From a checkpoint of a small transformer trained on Wikipedia: width 64, 7413 steps.
Each number is 128 + 24 x the weight over the matrix's rms, rounded and kept within 0 to 255. Layers, rows and columns count from 0. Numbers have three digits each.

# q: layer 3 attention query, 64x64, rms 0.247, rows 0-63, columns 0-31
# k: layer 3 attention key, 64x64, rms 0.245, rows 0-63, columns 0-31
# v: layer 3 attention value, 64x64, rms 0.185, rows 0-63, columns 0-31
# o: layer 3 attention output (transposed), 64x64, rms 0.167, rows 0-63, columns 0-31
# up: layer 3 MLP up, 256x64, rms 0.244, rows 0-51, columns 0-31
# down: layer 3 MLP down (transposed), 256x64, rms 0.227, rows 0-51, columns 0-31
q0:133110115123093193144111128132114099143121107077116188152078179120134127089139142087134069125127
k0:149108065147144121159076112171158094139139076104150129154073105128161125146135120163126088111163
q1:116129136120167085106090144145117108127131197086120085100175149173119126150195092114124107142159
k1:151118179084138108162123068157129134114126164162176121158168100106170140179156128081119134105132
q2:055113162126148082055165131110130140109127106106145082107099084135170138082097090173145127106124
k2:087122158164162115138148099121129088092104143112134164103126112138116149154121124124144150161077
q3:100121191110136120135112169144136113146151125097099176092121121158153108132100122152135127115186
k3:115142193098125140182092172092167101124111167130122096152064108152140140072126135083126121093148
q4:168121135138122095164115103107122117168110119156166116148156113174111080082100109168148132137072
k4:133098140166116106149153156122125171125065152078129100092105104134103146172146138143132148112092
q5:115112144138109107148075117199142135118140114099138128124159132118132112113091130138098121140096
k5:093128148166140110123131118074146126120090129106143119128161102093131140120104125124143126076170
q6:145150126156130106131116127170104095117128111154146120128118156127138140141147091094145163127096
k6:093086128158094138157118059146124164130143111175144110143151120136156128093177129111127119128115
q7:157097083133142147160144101110101117157157173147174126134088094130134085121173142121142118168149
k7:189139102134114110098095108133140132169069124143185139142083123125116159083179137129137109166141
q8:145123166105095142113125147101122074126103083094116112119168149156161084129150147123158132105159
k8:132123085114178141162152116138101144158129128203092113090092085134117104106120158122090160160178
q9:115152123154110167092121141179124143139154104116103103174121154106110082100092126113126101184192
k9:148157140143157146182068123142125119116133115100081133081097158167110118117159135127128100127109
q10:101119067128106109125146125191196138165101120124093105120162159171129140138098177123169142103127
k10:150116093158127160093158123132080157148151099089138081138159140113142151140096179164127139121142
q11:151199119154098155151113218149147151111112105126123101113100166142122114131099117195101160123159
k11:160048140130142130127135151148134178140138119130101146121132080115100124098124114132095105093123
q12:147109103178091138144138061129112161098096160122153162179123132154175173125109155139170143140160
k12:110103116140146148093180095128111101171116116108182105083109112092151119111160126135097115118139
q13:102126132184141127147101132201094146164114110109122140181143139166126152122127085146084157103062
k13:132093164127105105091144163177144204132102113123141131125094129142113113153094111142094142151066
q14:126117108100084115181128160148142138107147059095072086156162177106146165127137181134076133121126
k14:124110069156112142145115135159161133118110149163082120142164128130126148169133163167142128088136
q15:127158123130099104165134155104195157178178122143169140184142104122149106152143159119131082125098
k15:150104119103075129170163140153114120224076118160140103165147131146111130150138141168102191115090
q16:107117163123161128137199152168154155161088148134131122132099194194163136122117180118121117126175
k16:110121107121151161123134094145111131131120129088133112120174150145159084121155099142133180133157
q17:130073119106147076121133140112100148137126142107160116109065140091061144105090092117172129179083
k17:182105161115066133122122149137108172158143120152124142059062152094109132144129131103128107140115
q18:097125174141132121120108181066138105134152166175072149136147157112134090123073122150152129134096
k18:091164126124099142176112140083166130092107104122124139155138050135093138139115116140123155114056
q19:148105135174093151148123121097136119140139118106101151053102097119105107087068132197108108132132
k19:141138150187141108134144161125147144105091102077094129093098103059096159084064149129130136111111
q20:161137109124146115104145121084076104129095074144110116118139104150107121135128176109138147138156
k20:116104110127091079157079090114097153130121144146110104115156169111136149152135168118157141152109
q21:162101093153100113087117159126133136105121120143114178131094145153133129171162131145089143126100
k21:132122094101106092127089171122063129115180131118108121133106114130105157112140144138128089128167
q22:118143184106135109143150076112117130094124143163058139120116110109128174136108127131115172062158
k22:112136131075167084125144191103145105101130116157116120105173108144169120106145096147091134163137
q23:089167172132121080110119104143077111111103111126118107124102114175136134090159112146134121131131
k23:164177122168138121191132071112065147135065121173056126177152094202118104079125148117125149136098
q24:139083068113154101159085131065174120144143143070104150123101167095076161131126116125133117126171
k24:166137118100096187165079209131162102105132140136143130119156150083138126143128135124163091091120
q25:136112153103150131163095129148158139125092180131158148152149098134099139057116095126079076125201
k25:176114184160132111152095130133182143115141126121122094108163133123147155121141107117111160093177
q26:093122168093189147143091136106131160149074155110129119165174125135121147150098167100102157106156
k26:125122117126166147151141050146143146088074172088144118098115167096115125159103156160108148112128
q27:140125187092170138143102144136101125123082126111180168136167113083156145132136108140176107152172
k27:182177156113167195159105094151159140179095119095125125161115118132114079127152138103163111134099
q28:140113103148144141123122156109113145119120158103141132142100112143149112106107179156125108127125
k28:131117148138118124130114163119105101155143095093116125152121150166133120128151139125184130132170
q29:158132106126154116098125108141196113163119162122112128182165109161106105111105187161131141091127
k29:090124114169091133181137146109140139147121140093153094119175124160136133177099164157081169136139
q30:172160122199138147120061097162158132123106156171090136134159122072114161109123097122062116138149
k30:134171161114088089153124137139119141086161142089134158140154086132138126125142091118087100070131
q31:120136182124118174162135147147139151173081118065111145155125049144107087140133119175125150130107
k31:142149142153134074111151142140147139128161076128143136107131128145116100146064130125088106093159
v0:086136092116127176100107125117116141159082124113142094095102135151140096134141171086132153109107
o0:086089142149099140131118159111158138123113155146125127150061096151099160093116138185096119126088
v1:125119161099147124123120109108075129112114125106151087116143139146139164125103140126138117097136
o1:129142098167115136105098091121122155105100095140103126136143144135114128150122191116146090147135
v2:105153106134095119133151112159122096141142135130190102137064129113121105121171107105108162087150
o2:127176114143097150102127142091141149134091155066171123145110093093124119127101161121096079095132
v3:106154167108137164125141123119133159122139097101138108134100179119171125108119115138136108115121
o3:136093150182135100180111085098142136135134168166167137162170109152134140090166110117135103121169
v4:102135165126120121187111142094125162194121072110140151118123110127165174179134145153126091099175
o4:128150109133123103095132145160156136145154133115174102154125092138135139195147170125092132141163
v5:117133159101117176143110134122149136152117159139095122153119097113103156153122115096078111103116
o5:166107127128117115103144125074071131156135137119153137145085082154089097075158149128146110145139
v6:125115121136121076137129110202115139147114160129140102127119140137190136144110130121119126126121
o6:170123127078141173172115168113126120160151067098126117115088109083135133115153134109141126129172
v7:109124124123104117142163140114135188112166083141136113137105124159163080173159141113168122130100
o7:116129187133125124150085158182157171145145178107134107118126108095112146140106096112093114156140
v8:123100111146105135104164125156116098160131172155099178118168117157127093123111133135161145124119
o8:158105101060130163137139156101133147110122117136127148153154158103103155154136130146133151110104
v9:077103136109122148117114120159086142125133122142131111143132137143105176110102133130145137121124
o9:126098140140083098153152187118135147136183108139100097092096141118124122139137142135166156160130
v10:142160158125127127116095130122172149092140148123076121085186120104132146129157116141104149145140
o10:133096125121166111135102094097100117102070112160102137092131141129116131124116123118167128145098
v11:148137155113163067159138145129119092123155116144107108150120139136128117118095159141142144103122
o11:161158112137169161120076102177140115124111128168117154118114168080103121118165136108094144093122
v12:150124091131083143154137130124120120141120145138139169151131129130126146091144171093114095082122
o12:145163139120102088098144118103093134135134131134156127141173088111149122154127148122157135124056
v13:107170157107120158128105127122096146145112168115108164122146066181145109128080128187116111093097
o13:099162073107135137079120145121118144120163118175126089113113187110111143107151128111118117137144
v14:090115147103144129130143133159109133115161127136176149124139104132136142122144103160194104122143
o14:098111108136122112160158117132141138102131108133099134132187171140130141149181132166123130134141
v15:132134163068086126133100133110108116116123115115132166094117107085138082088140171120109102125158
o15:123123144123136107092127095148063137102155159116173134105120161129133140136158095067145120135074
v16:137132120186169146097070086120142147121123127111120129145117141110126130142153129138112133133114
o16:110080117142134148135127102187143090113125097085140117112153116159168159103133131124197098185132
v17:129104109156100100130129137093135123142137142133093161138112101114104153113107152172134134142158
o17:138151075142089094129157105152127143151140106154117103148171147110161086132117135104123145102056
v18:103139120126175148107155146131094143141135170120112090109103142169124098158112143123144130144184
o18:103130125168116160125169126142086169115104104127112136132109160143115117119082132143102125144114
v19:172187133152147157131128126157075118101174136097140132087176107150143134119124115118120107120134
o19:109117105106128175118145119125134122085146123128100116115107134151110158140090113122161153103136
v20:112102101126178111095135146136171132141147133148084103154127143143151122109115140106092079153117
o20:112107151169121149142129073115123111150131105170145198124115123115154126096127078144112128119109
v21:108120111170110110115148116148163111106143138124144112137112098099060135154128136103142087099136
o21:115108119135125109141140129160166131125110096123106142134194094142137144116072132154103131096128
v22:142183156164108128071166108099129130124090132149105090146135135111165136097092141158141111065091
o22:150141111163130129152146116139115160136130152096158097163088147116130164105114119138160138157126
v23:145140125141157157104107105158133170100096066115125171144143121139128151149147129112123156111137
o23:165149146151136109122144098123154112096155139148165119128099114120133137117123048144155134145115
v24:135141142148111146144154124136107116138105093143098127091129081141146093169123137098108107147146
o24:120107138068194164122181107168111134141083130143164105159083122127149146143102138116133157103136
v25:152117109121148116129134132123151130132131149086098149139120166130106115118137127117121116112139
o25:141161145138136133112143135133089115126120137102124155133164119152102098141158107166122136164085
v26:132137127130121126108144134150138130121130145143177126093162132136105116102124181107125103126114
o26:075114152140126135135160158131154145124160097103108119116125125116159151132110103163130141109079
v27:085108128138074162120135114149131097129126100097120159140140158136090095095116109148089125154134
o27:108137155110127138154151114098166144136109160176169115126152127102133105157154122115160160122133
v28:129088141114099121082126149083122121127167110114103107097108098140151112121123114148166129157142
o28:157115070120080161116129131178122169139144153144140138193102160160123134134168105117111100124115
v29:120122082144156116116138121078106124141167107135124103110130070100150130129092106110105139123094
o29:117136166118125145115162155156151154138124111148124097154126121150132157118113160118113119108214
v30:087146180139140174105125115169137122163137140172088119131121143125128167114127122144102208126106
o30:116058078134151136101146191108155131183144145102165113132099152128142135101137173150161098143119
v31:108139158142127132125149147154125094113127107104132126114101149107155176113127126152111141171118
o31:102110069124137160139098088128197108160125177130139165115148159125112102147109135147159150150133
q32:122130158158119130152117118147167131152162134157142132155157105139165153139117128125150151116127
k32:124122146126115142132155103132139136133095139128110116146113124134120135093110131129112140123121
q33:149126149137131117133128132138136140116098123161128112125132118105148135140152129141130126150098
k33:137112137120145105141139114134112150112139092136130124091114160124107104159133118136108105114130
q34:130107108111121127152111124112111147116132148118110116088121091117116146135117112130121151137148
k34:129113150094129114073139169098106108106168154109147140094134127112135151110122122135123110116159
q35:122111157103144142125143147136131133151132155129113104142138113132137131128095119151136098157129
k35:123130160102153162152150142129116161118123149144132105138122137114121091127112134140129148104131
q36:129149124124146135139111151135120141139106112127167129170149128141115109117117149149126143167155
k36:140111115153124132126140119174117157164113144112147124129176125142116099132133142141116121151111
q37:157106123134151111175122100140110116144145098135141111126139170121143119144143113111161166125141
k37:136128100134117148148128091168144136137124133137129139133132175136144151132116129114137149121116
q38:102116119112125132126140141103133126138134108161112129149102133130135132133096154125106138148135
k38:131166123114138124124126144121132089145110132124097133147110133101093100133120129120148098112091
q39:112107145128099118102140116156133110104138102141121113122097128124139172133133114127120169127134
k39:129117152134144107106138120117113114116133099158143153097100166119112144121128109130136121141135
q40:136090133139099114137164125134122136118149123123109127113136122151116150138116136128130122174130
k40:123140151082136138124118151128137135134129113108106132143096140069107095123115111112143112122141
q41:150133153140158140111145110118112133117144121140101139118146112118154135147115103124123151135112
k41:107151124117153142121100103108098136126101109175117146127168119154101090117135123120125150120138
q42:140113161108148145115155141091106147113115115138186104125135117160141120096147133137143150150123
k42:119119145128150135141155130121108158164113141125154105130115090162131112098137126125160127145100
q43:133139155135106115155132125135140103136149103156141128144140129154141139117154112129118100165138
k43:149129120112127136132125130128118149158112115143128145147085142146112096131139126125127135140095
q44:114164134124122149128164121114133145116126144136085115118118107113102145133080157130134139105152
k44:113126157130141113103183152120143159120154122127094117090135143108122115107080120138102135091126
q45:114117112132113074131117094128137131152133143159144107146156132123131123179143143128111114131084
k45:137111107121117133131135145128122112139112113132125141132145112110135121116172142158107150135083
q46:116145124130125119144073183119139131139145125117131129099169126106127122118135136124108161146131
k46:133125111131108110131111100123131113117128151160121139113159116148091138157127122147125174131141
q47:138135100113118138124156138132158127121149158144130131109136145157165157109140122112153124138155
k47:141149117120125131134124120092114098115131131154124090152119118145116125092119126102152126123129
q48:113163144155129102125090104118138121118099152129100144112135141136135084127147089126147119121123
k48:152103163157111088136148132135136143114128120133133113114121134120120150159153131120136117133112
q49:118121151122115121142130114138135121123119112096148121080096110128133151131104083122140086137158
k49:091160157147141157127108134129109105106142109154100139145148126143151131113132144117147104127152
q50:155122112114109132130123148137152122113148111123100112133150144131129116156152132136157119151153
k50:155113125133126152146099142140142130146115112150147123150138174114127115141118146156128121125144
q51:128138118143112099123149138118152076124141106127115120123104113101185162122161139135124136091151
k51:061131108127130092115101132127159074119158116135135135132131106158169112091141102130137120142128
q52:121148100102133139130131127109125131120110140149153110137148165100113148127148103111113133099117
k52:111150137129143138168132111115114122137125153149146112168118135136122139139151129103116130113098
q53:082143127126098160102130140127127142133105093157114100131132117142093113130133154116094150118110
k53:119141135144139119112170120169103171128110132142094121111119131122115118158113128143082129154115
q54:153118120128134119124105135148111116133088127126144134114115124100129130105135157119108088132117
k54:124112114146109123128140115130128128133156138140126136127118120124147138131125125112119103119181
q55:107114100119099119112132141134148120124091115091132167122120093125138129131120114130116125121107
k55:133114121160148128123158125163145146159121117114146122110090128108099144153122146141116115135133
q56:138144138109110138141136137139127140147128133125139122142111120117155143150125133130129139087134
k56:123149148111140134099152137130146118136100127134150136155101137163147140123115139154115155094118
q57:121135158117152125147116142107114115134126116131116132083127125088137128111180103110143125146115
k57:138123109148139121134120116127145153139132118146119127140159128139121123138162107136128123125156
q58:160151119152114109134100168156114118123116121139094149141153107118111106101102079126117120118144
k58:112140158098100120138107159135145146125159106144105113111145128120125140168177132146120119135122
q59:099125123122126129103134114146143120104170133144097131123160139155137163134154123101136138158133
k59:126128101091128120115131107117094133122100121146126124116108159104124097149136110138121130167114
q60:115158147122151144111139115141135140159120110126147118134156139146147153124094166096134129108146
k60:123136105119161132085136108155122129132096129102134108078098113098121125121121155173110154145143
q61:136108168134129143166137136114160123135156103138118151144147094153126134122116157138162141135141
k61:129140115129123142176141091120134118159078102127099132130110103129122093137133148172144104132140
q62:143125121153099099126145134099115137141149129088153114146122111136131141100124114121128118121107
k62:108116112180105125098107143136150137130136135147135161133129114111145144131129123134156120113114
q63:133130092144115125119125109143143154137109101118114146136113153115113119169119099152139134140095
k63:125104109147094127122116139118079136133166106077131121144143123143119146102111135137131134128114
v32:138153107119126108103072168115129114149093106124134123135178064106121091172124158116119140109139
o32:131107134140146175125156101124125140104164139148117126118080132141118166089117064125144121148143
v33:128167120172092137110117160106150135103105136158127153112134166120158138125139112151127093137123
o33:139164140110157123153156117113137133148126154124137113136154149108119112171113108118155129143168
v34:110062116126111107129150120081132113114129170115150123087111087120097130101101144123161098153175
o34:135127114130123110172105103166127137114099098151105100165144122131114131150127118135079152088088
v35:166122124111094147108121130084115092125133073135101149113133171109122146145158186094095136098128
o35:099110134164158138118132104112149122149076161149195105133162113139125125090129099144170118145090
v36:166178132096118104142143113085182139161161099162111090101132111117147121135136159098093121079141
o36:115078147194144166113130107155109168121109147092160147087060137104117182079107100112193101181117
v37:085115142137121114152141147147137164122098089111098158114110141159162129118100196153107091115096
o37:163112130112105105159124133124170125161161143134164137152124111101146137150190108092149121121150
v38:119133113138133121124138134137177154147142150124110138113120147150175127142107194148143158121157
o38:140130148102108118152091123120109094128153118133108147150112130107127126097136058089183083140083
v39:146118161111142132131155128136134087146154113111132158100135159162147111114151148111139116139176
o39:113147130155118141082143160128133159133132147121144140162139113102105138125122121137153117128078
v40:144138109139078157098140143163118116123132107141151147146116087149144123124127186124128119189137
o40:104116144075126134146140105115110143083118134131147110102142158094086121134115083129143161093142
v41:099125138122119150138113109139113134144136128123120118124078120131127118107089134162047105097097
o41:136098114128105107180096118102148094140150138127140102130159134135158156153155159132179146143124
v42:111117118106129129145151112139122149156136124108156127140112102136122123109136127124143119131165
o42:128140122135109116138117127129138101106124119130117134125121124110120159128110142144139138117111
v43:101132151139110106132151127128156148132118138157102160124104154149195123113139134133169093091129
o43:165142112128135116151098136145133134159081108120132141103121134068105116133119137116134121130124
v44:104101107075137063124139139126122133144169092139102083132121104133157121147104131127176149095107
o44:172139120166131154150093111152152086132087118108143173139091120138143142077140135142111109113149
v45:143134072143071111131149115085167118129153121161119108126120101121145100116065145152106103142078
o45:168145164094196161134101103150116138098117163103137137105117150138124113119149065093110124141164
v46:147141108122127089120124146142135125104084141114130106135115144102124170115138148094111110115114
o46:128123104143121132178145105132135153147119112130137132123116125134125104121122118147114143123129
v47:143124128153138090121090104134072110135106171129156152166110131138094105097104093151078138097110
o47:099149106135122145127150123120145098116146094119099101116144128142159110124126156142141130138124
v48:116118117143134115132144174114140138112125112142133149101115175145149141143159134117154144146127
o48:134118153140112100157148120131132161144111116123132121152129105119135120133113132121116123099131
v49:104115121151105129111118146098126170122122142166128127142133139116094111151159101145135135118092
o49:137111133120174129133106121144129103126121110137119131111160120133158139124142153116117115119167
v50:128147101109128173113127107176125090135129068113110151136123137108135124113151114107141146105090
o50:168144152097131138091144151109111148133119162139112127129166106161101123104135149126134139142128
v51:110133222115133120135137118126125142110156152162102118105086114143142176136094142167126127105141
o51:156094065145086142143075138167122125155131099135146129145146158078113138148165145109151111130136
v52:124128120119108137181125184142146115121117103095102141088158131107120150108126110107126078179133
o52:144140101105119104107136098097122126135111158122178134137094130132117109168123133129101130124148
v53:125123119145123136131097137102130136111146156120124172135091121134114093099117139119137129098137
o53:157137113140129144119164124162137165146122102144133126133166114132113137144140113153135143166110
v54:172157120132118093118099150128114072087162116138128106095144127102133152125112062135098112143091
o54:115141119139121158125180092113114153127099137080142118146121140160113083146107132133112125130179
v55:144133183170137111100117131138057088118104148155154129110110090118196130125157119129100107076126
o55:113104107141119162174139137156152156157148134086113119158150156105112119151100134164154144117117
v56:157118109164109147115155129074104100129145085170104151111104177115108099112124158119089178146106
o56:100119143108149115087124109162150120125126157083164125158158141143179125126146107133123120102135
v57:107123099150141150104131127149128163158123139152141152142114108158111150110175139073118162120154
o57:144120118095110098120152166111131107144111111113089115128111109118110140101098137137153147111096
v58:176133134146116118155105115128155107110171145103090148120174089096108109115099128158127119164133
o58:087122129118124124115166073153101135122107101145154116136096176183156137171147167128124143154114
v59:150115112155112096132108120133143117143099156157110107126180094167145089158118152096127114112124
o59:110091139110161148129126141129126115144134127101138173096053144123139110120135093142119117151110
v60:145107134138137086089117147143122148115144154123121096125136132152139174148130190115097137133127
o60:109111106134113143167134141115148092155139104119154166155106132130142109107161082137158117126105
v61:110141115133102126126151141132130162152131142143160132146117186149100090105162140154129096136116
o61:109133107121149130120118111120154071086129124089122149114161097105147144152155122134138121129148
v62:153114145142139104137129164097095104144149128142131147111129121101087114109160098095094161137135
o62:114120101144146145092138115153119152129113127103145116147126133140141136105106158142133123099120
v63:162125110150099095112118150132110085136148113133123165101180099092127113121151105143114115144097
o63:127142149110181166133150102129102147114094149136125101149136146171120122112125161097165134120152
up0:095128121152089119160130128112156140133152092136129122134105120126108127122076091093119162130148
down0:159122151117142153163153111137173115127159104125102136130096153125172108110122133104138152138099
up1:102137124154143132128147120081153144074146108094124174107163067153108117117138111140108130154122
down1:124131060130125149153133120147110150065109117160119127158134135125119138116127123106111120137147
up2:118135136083113143178192156126086137156115113151165116157138146128106139118146112171144137116149
down2:088087125119136121141128106147141111163113134107140127135124150113155144112140120118145098127083
up3:129150124130159108129112184160131119150179114141142127131131141117128107110098136151105163141114
down3:139152128113138139095126137100077103133139140118139103152114133149112123134154145130113133107147
up4:129148116117106059136189116122146167151137136177148140151135147095088143126121122145132110167166
down4:118121136119152097152139119092127149133122167162129146102073116068139160141117149063107109148168
up5:113123087129114160109098153169153113127116116076146150130128097187073119138132120115145106123172
down5:118120128159114087164139123117134108164103105188108159134104144124148112092144139169087107111178
up6:101128136127109137144145139150105142161125140136145126126125152124108114135137128150113115125101
down6:140091109125123145116103077133126115088134134102142120089114078134135110121139113146110106142139
up7:111089159079172112122117110113124104097107100125139122133110132148141099136104113129135145125143
down7:110128117109090155152150161121135139160132154106094107144104172113103128104130134155132117122098
up8:144105141168128120152105100126156100139114090112134089115131119130108084122114176120179123122153
down8:165120108130136121153097127121121148120135133116146093088117124144158145122118103123105119137097
up9:033171110078075144078139127069086100039095115091069139138064110115057190190129140080078075066175
down9:106128150092111134167119120089126115080140193138103139185100132120144190168129125084151119098140
up10:114090164137156157127096119097103133137173130146187157156138144151124190096108144143126136105166
down10:126140143100116132164153132132146084104108170060117115125136164132132109149095102117098142145133
up11:099123113138143138103082173108136149159158094106132093116170171162150151159145140117122103209142
down11:114109086134148123127113110091119114106111082140098121095179113130105138126135132111157124127144
up12:097070137113109107138116143108125144116115130128097126150154155116131129126129161095145145093115
down12:135151140137119128134100093092152122142090171131100144113147131130119133093139102148130163149130
up13:155118151144067113137124113115083091102171119125135098118155104162133122178164105140098125171110
down13:099092117093147186167143158139121183147165099091116102142167147118125127170120169117125119142137
up14:118159123115112099100153142147181149178127128126119156136153117095172102126105101108109097105137
down14:146157120125130083174110127115153115131121149140148127114159134097116144101111090105091149125136
up15:119148102143091098154098126124153154127164112141100136137107137121132139130134105140128111134124
down15:118125124108140123120142172076122145145118159080139130083129091139113139139127129089144140166087
up16:134129146120139131105119109130102156126152130155182138087132133108128121158153104142125139146156
down16:093107138127114124141160150102133148106111117124098102136106112111137136147090174157104109137163
up17:126120164141154158142084142154062142117141111103119119143139165057113144145147124117089125137128
down17:168092170121163139072123128110170138094155112144120123159167123157121142153125128154124141096119
up18:172133168088121109092148141113118130139128123118112148133135117144154103100133134106071103104129
down18:134079168139098122130139157143148135095093156180084149113135161150116118104136131159121107151128
up19:139133120119162132143154132166120163104115131136155153109142161163121090139131119109149109121127
down19:124113087148115106163083122125138098106133132126127116120135104115151143144140133106132087129118
up20:140160123102135073162140134121136164154132140135137166186159139111082165112143133124089089121167
down20:143091145119133129135133111123171139115138104135115151076110120172139151133124100165125197146117
up21:159126149160149113143126111123130157089151125170121124110133137167133142110174122136135112096117
down21:159120121118156141124136169087168148140128169144107144102121137126147121115136158134130133135133
up22:107089084119130148130100109085091105118191114119134125125131138149063124115148146109121098151141
down22:106129136088127084061138135141112110138137132103162116151157100099133134146152117091126099167135
up23:131148146129140128165104149135157122159147094086172135095118104132156096145156097132122100117137
down23:119109113123137120143114121140146144112095153080130121120131126150185118113127140106136110166153
up24:132110125179161099142132157138103113129131134116138105133136106180142164153146123107101087151107
down24:168111096157119163124130136140160127088132134177122163097097115115137061134154111122139105135119
up25:096100174125137118135127122141137148099130120138129092109154172175110099130139100107140125085133
down25:155106148113136096165091118110131099134138170085103106124137158139136115125133150140092136094128
up26:102176150152097131140058091148126144140128082120112160113129130116111109102126145143108118183095
down26:084109120117153136111136134128134158125109148193141114168113144140127111132139154117160139178159
up27:152136136139152116084166086101147117159196110153159079137141110121084119162161111132142130096115
down27:153161119153128125128080143106154115098135117155177096147107101124169134116059088130174074114145
up28:134124177144098095105091147097111104119120066108111137163173119145132128144113140142188106136120
down28:169144109120122068137123087152134146129142130117104154103090139124129171125111130135135171168129
up29:123109112097161107120115109107132149136148122099132117152135147140149158162122121152108130124140
down29:167109161118146174087090137120104189111135106155161124166134140186135157105099142101157115116086
up30:113095128086173101137131068064141092113097141130131098137144130092134123108114150136134148096122
down30:115101137138133147158165101152109169100129097104116108124124138121107134158127158149129125131154
up31:089128102125132145152097101133090111135090096136122157128124104160119140105061125114112152170147
down31:107126163151152096134058136161161097147119121130142113135179110101160101168097112109115090122129
up32:119098152116132131099123131137127146090122156107142101137164141133135111098128087134146127161173
down32:104142160122169144146129174132125095114114126151110122174126143134106135090126093111168108129094
up33:152141126178139119100128129122117095142122132187170113083169072139121132149120119126125088143118
down33:114178132101155150128179147156131134112129126132169106127139115117120174146138139132122148136161
up34:143133131145128116113115124129115146123126145118126133115139128121126136142116144131138109127127
down34:150143136131114130132135113146139140141096154136118117135113119136127133149145150131131144114125
up35:128122153136144134105117134127089143138103117146153116116147121121130141118117156111091137119121
down35:131134138110114146130103117081158119116156124125116108137140106165098177121147130119114108133137
up36:116128153100130124131130110117106128125112124108120143122124139124127131122123124113136121108112
down36:120144129149123137123135107145145121138116153127145116149109110158131104136125142164125146138127
up37:147099128165141116132088094135093126142140106131135139148100175111124118092139129150119163120112
down37:117122125137145126127132109130118123136126128095113131104127110126163137144138163136139169138134
up38:099102129125124144118124125119140135151139119124130168100127124095119116125094090152110128138117
down38:152158156119111121139153130131113093160122153118124119147155116090126078106132083109139123171172
up39:131106146137143117141147113125093144138125144118152151150139117158151069131137129139129105130121
down39:104125091117139114144130133126134159119143117134100120151155124145123121132142147089094118133120
up40:124104136117114106144124091124124136195123086123104084139133149123125144146128144091130093134096
down40:131125141132140145108129161114136116116121146179117141086106144099159116113187132151164120141103
up41:110145103107093138137090171097109130142175123135089131118126146162110103146102115121130123115111
down41:120128101139151146149095125118093174106136116153112149148142107158101144121099143097133138148105
up42:110111112101107135120128136066127094129117128125135103140131140111118131123142141136107120139163
down42:129141123109124122112162159116162111129076144125120147123094101125171062086119130162101121121086
up43:104133153166106110153075125114135139088091118146140173136128127147109094148131164117100102127116
down43:091143129096104093113104127116140142124159165136145126128116097145138104129103096112155102155129
up44:114105080117141104090119154090102096117110099157153133119139118110107062120088146131175102115124
down44:133215081112158148080128148111078099161129129116121097124149145088119111150139122104089077115091
up45:148156064161105085097124110135126130136156125107112122086139088180130096130149104137108134137121
down45:134139117147106069141123115143173149129099123147112151152113143127130139142143111138141097103104
up46:083105088137142088082150139083112142151100142121118159110157096170151126089143098165122131136110
down46:102081121107107118087061083160108121095104088140130128151083134116089131093126134159139111087115
up47:119143082156146101144120119121150129126131123174175136138115110110110125094145102145113126119130
down47:120140116166115124136099131154112115137093132171127133094173142130122118181120154119149130126139
up48:107109126112105158153102140117114143120127104091122101117126116120126161128146088152128113127136
down48:128151128122143122138140134136124119157099126173134119146127129116106114140109146150136129135134
up49:111119114084144138126140125117118113175151153162096161127104104131093133113116129163098139119156
down49:138127119153108115118156100118164106150134131143151122140135148141158168103087130116146118115114
up50:146164130105152160112166127142123123150153107146138152077135124134087116138134121138138144139144
down50:090102151102078113190150109118118118150170143122099118135115102124083131133103103156100106122171
up51:125117101124173113123147129153097157108130159123100103115165107123142111137092106112133108117092
down51:122116127130101148158181155146107119106132141140152173098103141088132108096157127171119102077157